python train.py --decay_shape="linear" --final_lr_fraction=0.05 --batch_tokens=32768
Each number is 128 + 24 x the weight over its row's rms, rounded and kept within 0 to 255. Layers, rows and columns count from 0. The size above them is the row's rms in percent of the matrix's.

# layer 10 attention query, 128x128, rms 0.221, rows 116-127, columns 0-127
size [101 107 119 124 118 119 113 115 110 117 124 120]
[[147 130 114 143 110 189 141 131 143 125 111 139 122 166 120 148 103 130 133 115 114 134  85 122 116 149 100 121 118 142 138 103 102 144 117 122 134 130 144  78 110  83 123 147 108  97 147 134 158 110  98 129 151 160 142 105 133 152 107 168 145 109 114 133  67  93 139 150 140  84 122 124 135 168 135 133  86 135 160 163 165 137 153 145 103  88 129 119 150 164 104 110 161 154  67  83 158 147 165 137 101 135 115  74 116 144 121 132 148 131 134 105 129 131 133 140 125 122 125 138  75  98 119 155 121 121 169 166]
 [140 142 146 124 128 150 136 107  95 149 118 128 144 130 153 152 139 144 130 167 118 124 116 138 164 142 100 135 136  37 124 148 137  94 143 135  83 160  84  97 124 105 133 109 146 104 111  68 165 169  97 172 134 127  84  94 126 117 121 132 142 167 107 139  94 125 123 125 104 137 120 109 126  99 121 106 153 142 149 116 126  94  93 115 140 142 123 139 144 177  96 147 111  94 105 138  96 138 135 105 129 116 102 109 163 159 110 108 119  97 133 104 172 143  99 132 106 123  89 131 150 171 111 162 120 146 121 122]
 [112 154 102 138 139 147 150 132 146 150 117 114 137 150 117 117 104  95 121 124 109 125 107 144 143 144  99 116 140 110 170 138 122 122 143 139 185  84 104 125 129 131 105 125 127 146 128 149 104 125  98 116  82 103 172 153 175 132 121  85 105 135 147 115 139 151 108  87 103 154 114 120  74 120 135 121 140 110 131 117 137 134 124 144  90 152 171 146 127 148 102 117  69 117 120 159 107 101 162 109 113 116 123 146 112 155  90 134 173 172 179 131 123 149 101 121 170 143  78 121 138  72 155 157 164 143 135 137]
 [165 149 127 189 175 124 112 123 127 106 142  88  99  83 131 127 144 142 132 144 132 133 160 117 146 108 126 118 122 144 132 137 113 129 123 124 149 185  99  88 158 107 101 137 155 106 143 102 133 126 100  73 115 107 129 174 128 133 125 114 130 162 103 122  97 119 132 133 131 125 154 124 142 124 141 130 162 148 118 108 130 144 141 107 128 156 160 163 126 139 154 149  71 124 177  94 143 115 124 131 174 149 122  77 151  97 121 166 128 130  92 101 102 142 109  88 164 116 139 111 144 131 183 111 106 141 143 174]
 [133 112 156 105 124 138  85 112 108 147 140 107 165 148 139 151 131 122 139 105 121 141 156 150 100 141 134 165 143 152 102 135 150 159 129 100 150 104 127 175  99 165  68  96 146  93  96 127 124 128  63 122 126 155 166 137 129 150 171  93 135 150 118 131 100  94 137 137 154 156 116 122 146 132 138 157 113 124 140 135 118 126  98 158 147 139 166  81 120 113 142 145  81 110 134 102  73 134 140 104 123 144 141  87 102 167  98 105 117 112 120 146 160 134  91 146 126 134 155 107 122  89 140  93 148  99 144 144]
 [140 175 120 141 131 180 159  98 165  96 139 134 131 133 122 140  91 103 129 172 133 128 130 107 101 128 135 117 139 104 116 119 110 135  87 145 108 130 156 144 141 157 126 145 148 111 128 111 117 128 113 187 121 127  94 170 140 123 106 110 149 121 134 147  86 103 113 131 127 118 120 124 125 135 117 139 129 159 150 154  98 129 110 194 162  96 195 123 113  70 136 127 126 126  99 149 158 169 125 144 128 120 156 142  82 155 123 101 128 105 122 128 132 118 120 106 160 108  97  50 114 123  88 141 135 114 148 110]
 [154 127 158 139 149 147 135 114 154 142 158 125 125 103 137 136 120 140  85 110 131 122 152 104 104 117  80 144 105 134 151 137 142 146 152 165 113 109 107  94 123 138 119 112 167 106 118 118 172 152 169 130 144 130 142 123 193 124 130 150 154 112 151 141 137 103  96 146 111  98  74 138 106 136 139 157 160 135 132 147 169 169 150 145 120 159  94 102 133 100 180 141 128 113 148 125  73 127 110 105 126 184 165 123 101 199  94 131 128 169 124 130 118 121 137 136 130  96 143 128 107 164 117 125 115 112 135 107]
 [111 134 142 178 102  90 133 132 167 135 169 172 119 152 124 122 144 158 121 120 128 161 138 130 154 132 102 125 124 155 184 143 147 121 101 102 125 108 120 137 107 124  87 122 149 132 130 154 115 120 179 150 156 119 115 127 102 139 150 160 106 154 113 164  70  99  98 133 110 115 117 137 135 123 120 130 126  57 158  96  75 114 103 139 127 161  99 152 149 144  99 119  88 137  92 181 121 124 110 167 155 163 124 135 127 108 121 120 141  91 124 127 173 128 127 124 101  92 117 161 145 120 142 126 133 146 158 115]
 [143 136 126 136  86  89 107 138  95 127 147 126 115 117 103 168 150 162 132 163 107 159 108 133 105 112 118 135 157 129 108  97  74 138  98 153 168 108 167 138 121 104 157  89 145 155 186 117 164 159 116 134 131 160 113 107 114 133 156 107 168 109 167 131 127 128 112 129  84 149 141 112 103 102  92 112 127  93 101 137 129 113 111 102 150 164 162 123 140 147  94 154 154 142 130 163 165 162 174 123 131 143 148 128 100 118 132  96 147  95 121 117  96 136 134 123 164 122  93 127 148 153 117  97 144  97 153 142]
 [128 154 110 133 146 144 113 109 118 112  91 155 135 126 171 117 132 136 122 121  85 127 158 138 157 107 110 161 125 132 168 138 133 108 140 100 107 105 126 148 152 157 172 153 132 127  78 152 148 148 134 130 133 142 107 122 118 160  99 100 152 144 155 143  95 102 118  99 118 140  96 129 112  95 141 123 148 126 125 116 117 145 168  70 113 104 122  93 131 162  84 123  96 209 119 138 106 137 153 105 127 109 137 113 167 146 110 113 149 146 110 188 109 126 138 129 114 109 164 129  86 123 129 127 154 172  82 161]
 [118 147 125 101 106 161 178  91  93 136 125 140 135 134 105 112 117 121 149  99 114 135 124 125 197  93 139 149 117 110 128 120 136 120 137 141 124  74 126 145 151 129 113  99 132 118 137  71 148 108 126 161 145 100  98 130  90 143 109 138 126 136 102 102 121 118 118 130 158 138 116 143 107  92 116 106  94 119 117 112  86  90 168  71 114 108 134 128 125 115 134 163 132 149 131 132 106 107 134 155 159 184 161 137  63 183 135 149  85 113  95 118 148 139 129 148 188 118 132 119 134 114 139 131 111 140 119 143]
 [ 90  85 134  73 102 130 146 134 136 126 103 116 123  89 142 126 145 126 121  92 117 119 148 158 131 128 128 109 109  90 132 133 117 131 152 124 116 130 129  99 113 130 116  73 149 126 127 161 109 148  93 130 134 161 142 169 149 121 129 173 155 128 118 134 155 134  90 131 193 113 122 180 139 113 162 105 130 105  76  92 123 112 111 134 139 132 148 109 118 115 103 104 164 131 151  95 179 137 143 126 197 133 125 140 117  86 161 123 116  97 142 144 108  97 130 152 150  86 107  74 113 133 102 141 119 133 146 138]]
# layer 10 attention key, 128x128, rms 0.231, rows 116-127, columns 0-127
size [107 117 124 129 122 121 116 123 125 122 129 126]
[[150 110 117 176 129 148 101  98 121  88 165  99 132 116 105 138 108 116 121 193 145  85  61 132 120 120 139 124 146 125 132 100 174 163 156 123 110 154 104 109  76 109 128 159 133 133 140 134 158 136 143 104 120 128 156 124 121 190 145 144 140 153 123 116 121  78 128 118 139 157 115 122 104 175 130 131 107 111 117 136 128 111 145 115 123 109 115 131 167 154  78 168 170 149 127 121 115  89 172 128 123 106  97 172 129 158 131 110 153 121 145 156 100 131 132 139 126 114 101 113 135 131 111 166 117 149 114 153]
 [169 123 122 115 136 129 125  85  88 163 129  84 157 112 103  90 134 109 131 143 180 136  94 120 129  80 123 114 135 129 112 204 113 108 140 120 131 132  81 144  64 113 143 110 132 105 142 136 156 151  93 149 104 120 100 131 103 124 122 125 160 147 177 181 109 133 116 155 152 159 168 151 168 113 121 137 140 133 130 111  94  89 129  87 123 135 114 135 147 131 140 117 112 101  88 125 144 127 147 120 140 102 114 132 132 141  98 163 147 111 113 121 142 160 108 127 145 131  86 146 119 114 124 103  78 137 125 107]
 [ 84 144 114 133 152 150 191 128 114 157 149 116 142 116 137 104 141 106 123 166 143 133 109 139 131 135 115 127 124 150 118 142 137 107 151 122 120 158  94 106 142  83 119 115 135 152 101 127  44 105 103 111 152 151 134  97  92  93 102 148 134 111  90 130 133 147 152 125 138 142 124 116 128 123 173 156 143 133 100 153 145 112 114 133 132 140  94 122 135 152 121 168 104 175  97 109 136 104 120 134 140 139 136  53 127 142 114  87 150 118 159  78  88 112 141 162 106 119 115 132 159 140 147 112 158  85 149 118]
 [142 138 125 128 108 103 114 144 148 155 155 110 114 145 120 152 134 161 128 161 119 150 123 115 148 109 110 115  95 152 103 112 136 168 152 184 129 101 100 121 159 119 139 121 135 183 142 149 138 104 125 118 162 103 112 140 136 136  98 144 150 127 121 158 122  89 147 114 143  87 152 120 136  89 148 151 136 159 113 141 116 156 133 118 129 128 122 119  79 161  92 133 111  75 177 123 129 120 127 196 156  94 137  92 121  91 131 108 119 115 145 126 135 121  75 176 129  96 144 151  85 101 147 120  72 148 146 128]
 [159 130 134 106 165 101 136 134 114 146 154 108 117 174 146 132 124 154  97 137 185 172 159 111 110 117 141 155 121  97 126 115 120 150 135 153 110 160 113 128  85 128 108 104 129 156 108 113 131 131 127 154 125 207 140  83 152 140 107 150 132 109 144  73 106  98 155  92 114 184 147 131 151 116 119 124 107 146 145 136 101 149 125  81 147 147 141 131 112 107 119 133 131 149 186 142 114 128 177 145 119 109 138 135 121 137  75 130 125 135 140 101 113 131  94  79 120 146 122  96 129 131 123 154 160  98 116 121]
 [127 118 128 178  98 131 127 123 162  69 156 105 121 160 173  83 161 116 112 131 151 105 122 146 163 121  98 117 144  72 133 143 138 140 164 169 129 188 133 120 128 152 100 136 140  97 132 165 118 114 103 146 134 118 150 201 133 135  80 118 161 135 140 155 117 143 128 120 110 132 103 165 110 132 113 131 160 139 131 129 117 152 129 139 178 109 135 103 117 145 102 158 113 138 145 145 153 111 165 103 108 115 130 147 123  86 124 164 106 162 119 107 133 143 150 119 129 101 102 122 115  90 126  97 149 128 155  99]
 [148  97 136 103 161 125 123 147 142 159 200 143 123 115 116 152  76 100 138 146 122 154 139 129 144 120 104 148 110 103 168 122  70 150 116 160 144 100 143 118 122 167 114 103 115 118  92  96 156 126 179 136 152 120 176 106  94 171 125 127 143 160 143 153  97  97 127 126 166 145 110 112 138 154 103 146 163 115 118 174 146 125 145  97 156 124  92 112 136  88 150 112 133 113 142 107 141  97 137 136 121 128 104 136 127 157  98  77 110 166 127 140 121 106 164 114 122 140  88 117 132 134 142 117 104 152 130 110]
 [139 113 132 133  70  75 160 130 116  66 114 119 106 122 113 114 112 113 127 125 100 175 158 135 162 136 145 176  97 132 129 146 102 128 122 112 121 104 117 144 127 117 124 115 128  94 123 157 125 104 156 108 149 144 105 110  73 121 139 170 111 110 122 114 131 105 127 169 106 171 123 117 123 115 150 133 202 101 120 102 134 133 105 189 166 149 160 146 139 118 136 126 157 133 110 130 129 146 135 150 140  97 114 130 141 171 116 124 159 108 134 171 117 139 106 114 111 119 115 145 148  68 110 158  95 140 144 158]
 [130 143 180 148 126 105 103 129 104  78 159 109 137 110 138 142 127 145 112 113 136 141  81  98 149 151 133 109 145 116 129 139  90  80 114 146 145 188 199 119  95 152 103 117 172 119 113 131 127 160 101 146 122 145 119 128 109 150 127 102 137 109 144 120 154 139 130 127  66 129 110 147 119  67 125 118 127 129 158 157 125 103 126 110 119 150 133 137 114  94 110 156 157 182 119 116 112 128 111 142 136 142 138 162 149 122 167 125 139 126 168 110 115 135  78 130 149 127 154 131 151 117 113  85  86 168 127 134]
 [120  95 103 140 129 110  85 172  87 169  96 114 147 150  98 139 149 125 137 149 108  96 176 109 142  96 141  96 120 128 107 139 116 142 150  68 196 104 137  90 126 169 154 153 157 128 147 127 118  82 150 109  94 150 148 140 121 133 115 126 139 145 176 132 124 130 141 134 138 165 141 123 101 123 139 131 169 137 120 104 140 153 132 119 115 139 110 111  96  93  90 156 117 166  98 125 164 123 117 131 117  91 133 103 155 163 104 107 166 131 130 130 149 124 153 136 118 126 142 121 154 137 141 165 168 100  88 132]
 [134 106 135 125 114 119 131 132 127 129 145 177 129 156 109  91 113 122 135 123 159 146 119 136 154 107 169 158  86 139 130 116  99 144 137 135 133 153 144 147 115 130 150 143 152 106 206 132 173  85 126 130 153 106 146  94 142 125 117 156 114 139 119 137 121 162  99 141 144 131 116 137 121 136 115 133 109 134 146  99 134 156 115 115 134 118 104  91  99 118 111 123  66 141  67  91 134  65 145 105 143 153 188 116 144 134  97 184 125  92 150 148  93 132 111  93 154 146 112 118 100 134 110 126 106 111  96 107]
 [132 155 125 131 147  78 134 129 143 103 107 121 125 146 109 122 108 118 130 117  75 130 138 134 124 140 145 117 134 127 150 103 136 102 163 153 142 151 143 114 131 108 134 110 162 163 141 160  99 191 135 130 108 155 101 110 148 120 157 166 123 117 119 165 136 128  96 162 146  98 133 125 150 191  90 125 134  97 124 123 112 118 146 105 103 129 133 111 131 153  90 120 100 137 111  57  85 163 131 121 123 138 146 137 119  93 129 155 128 113 132 103 148 116 128 186 182 115 159  94  86 131 129 189 140 127 162 125]]
# layer 10 attention value, 128x128, rms 0.281, rows 96, columns 0-127
size [122]
[[140 110 147 143 129 144 141 158 139 128 195 111 140 102 130 148 120 141 140 186  91 134 130 123  98 124 166 116  99 138 159 133 118  81  58 138 105 151 127 136 108 116 156 163  91  97 112 127 105 122  94 122 124 135 138 152 139 133 166 145  99 113 139 148 138 161 131 123 114 165 118 130 134 132 118  96 140 116 124 103  76 151 149 146 105 125 118  96  71 125  79 144 113 112 112 112 102 124  98 132 111 103 127 148  95 130 131 108 159 114 110 173 117 122 103  86  82 158 120 100 127 134 161 116 124 124 136 183]]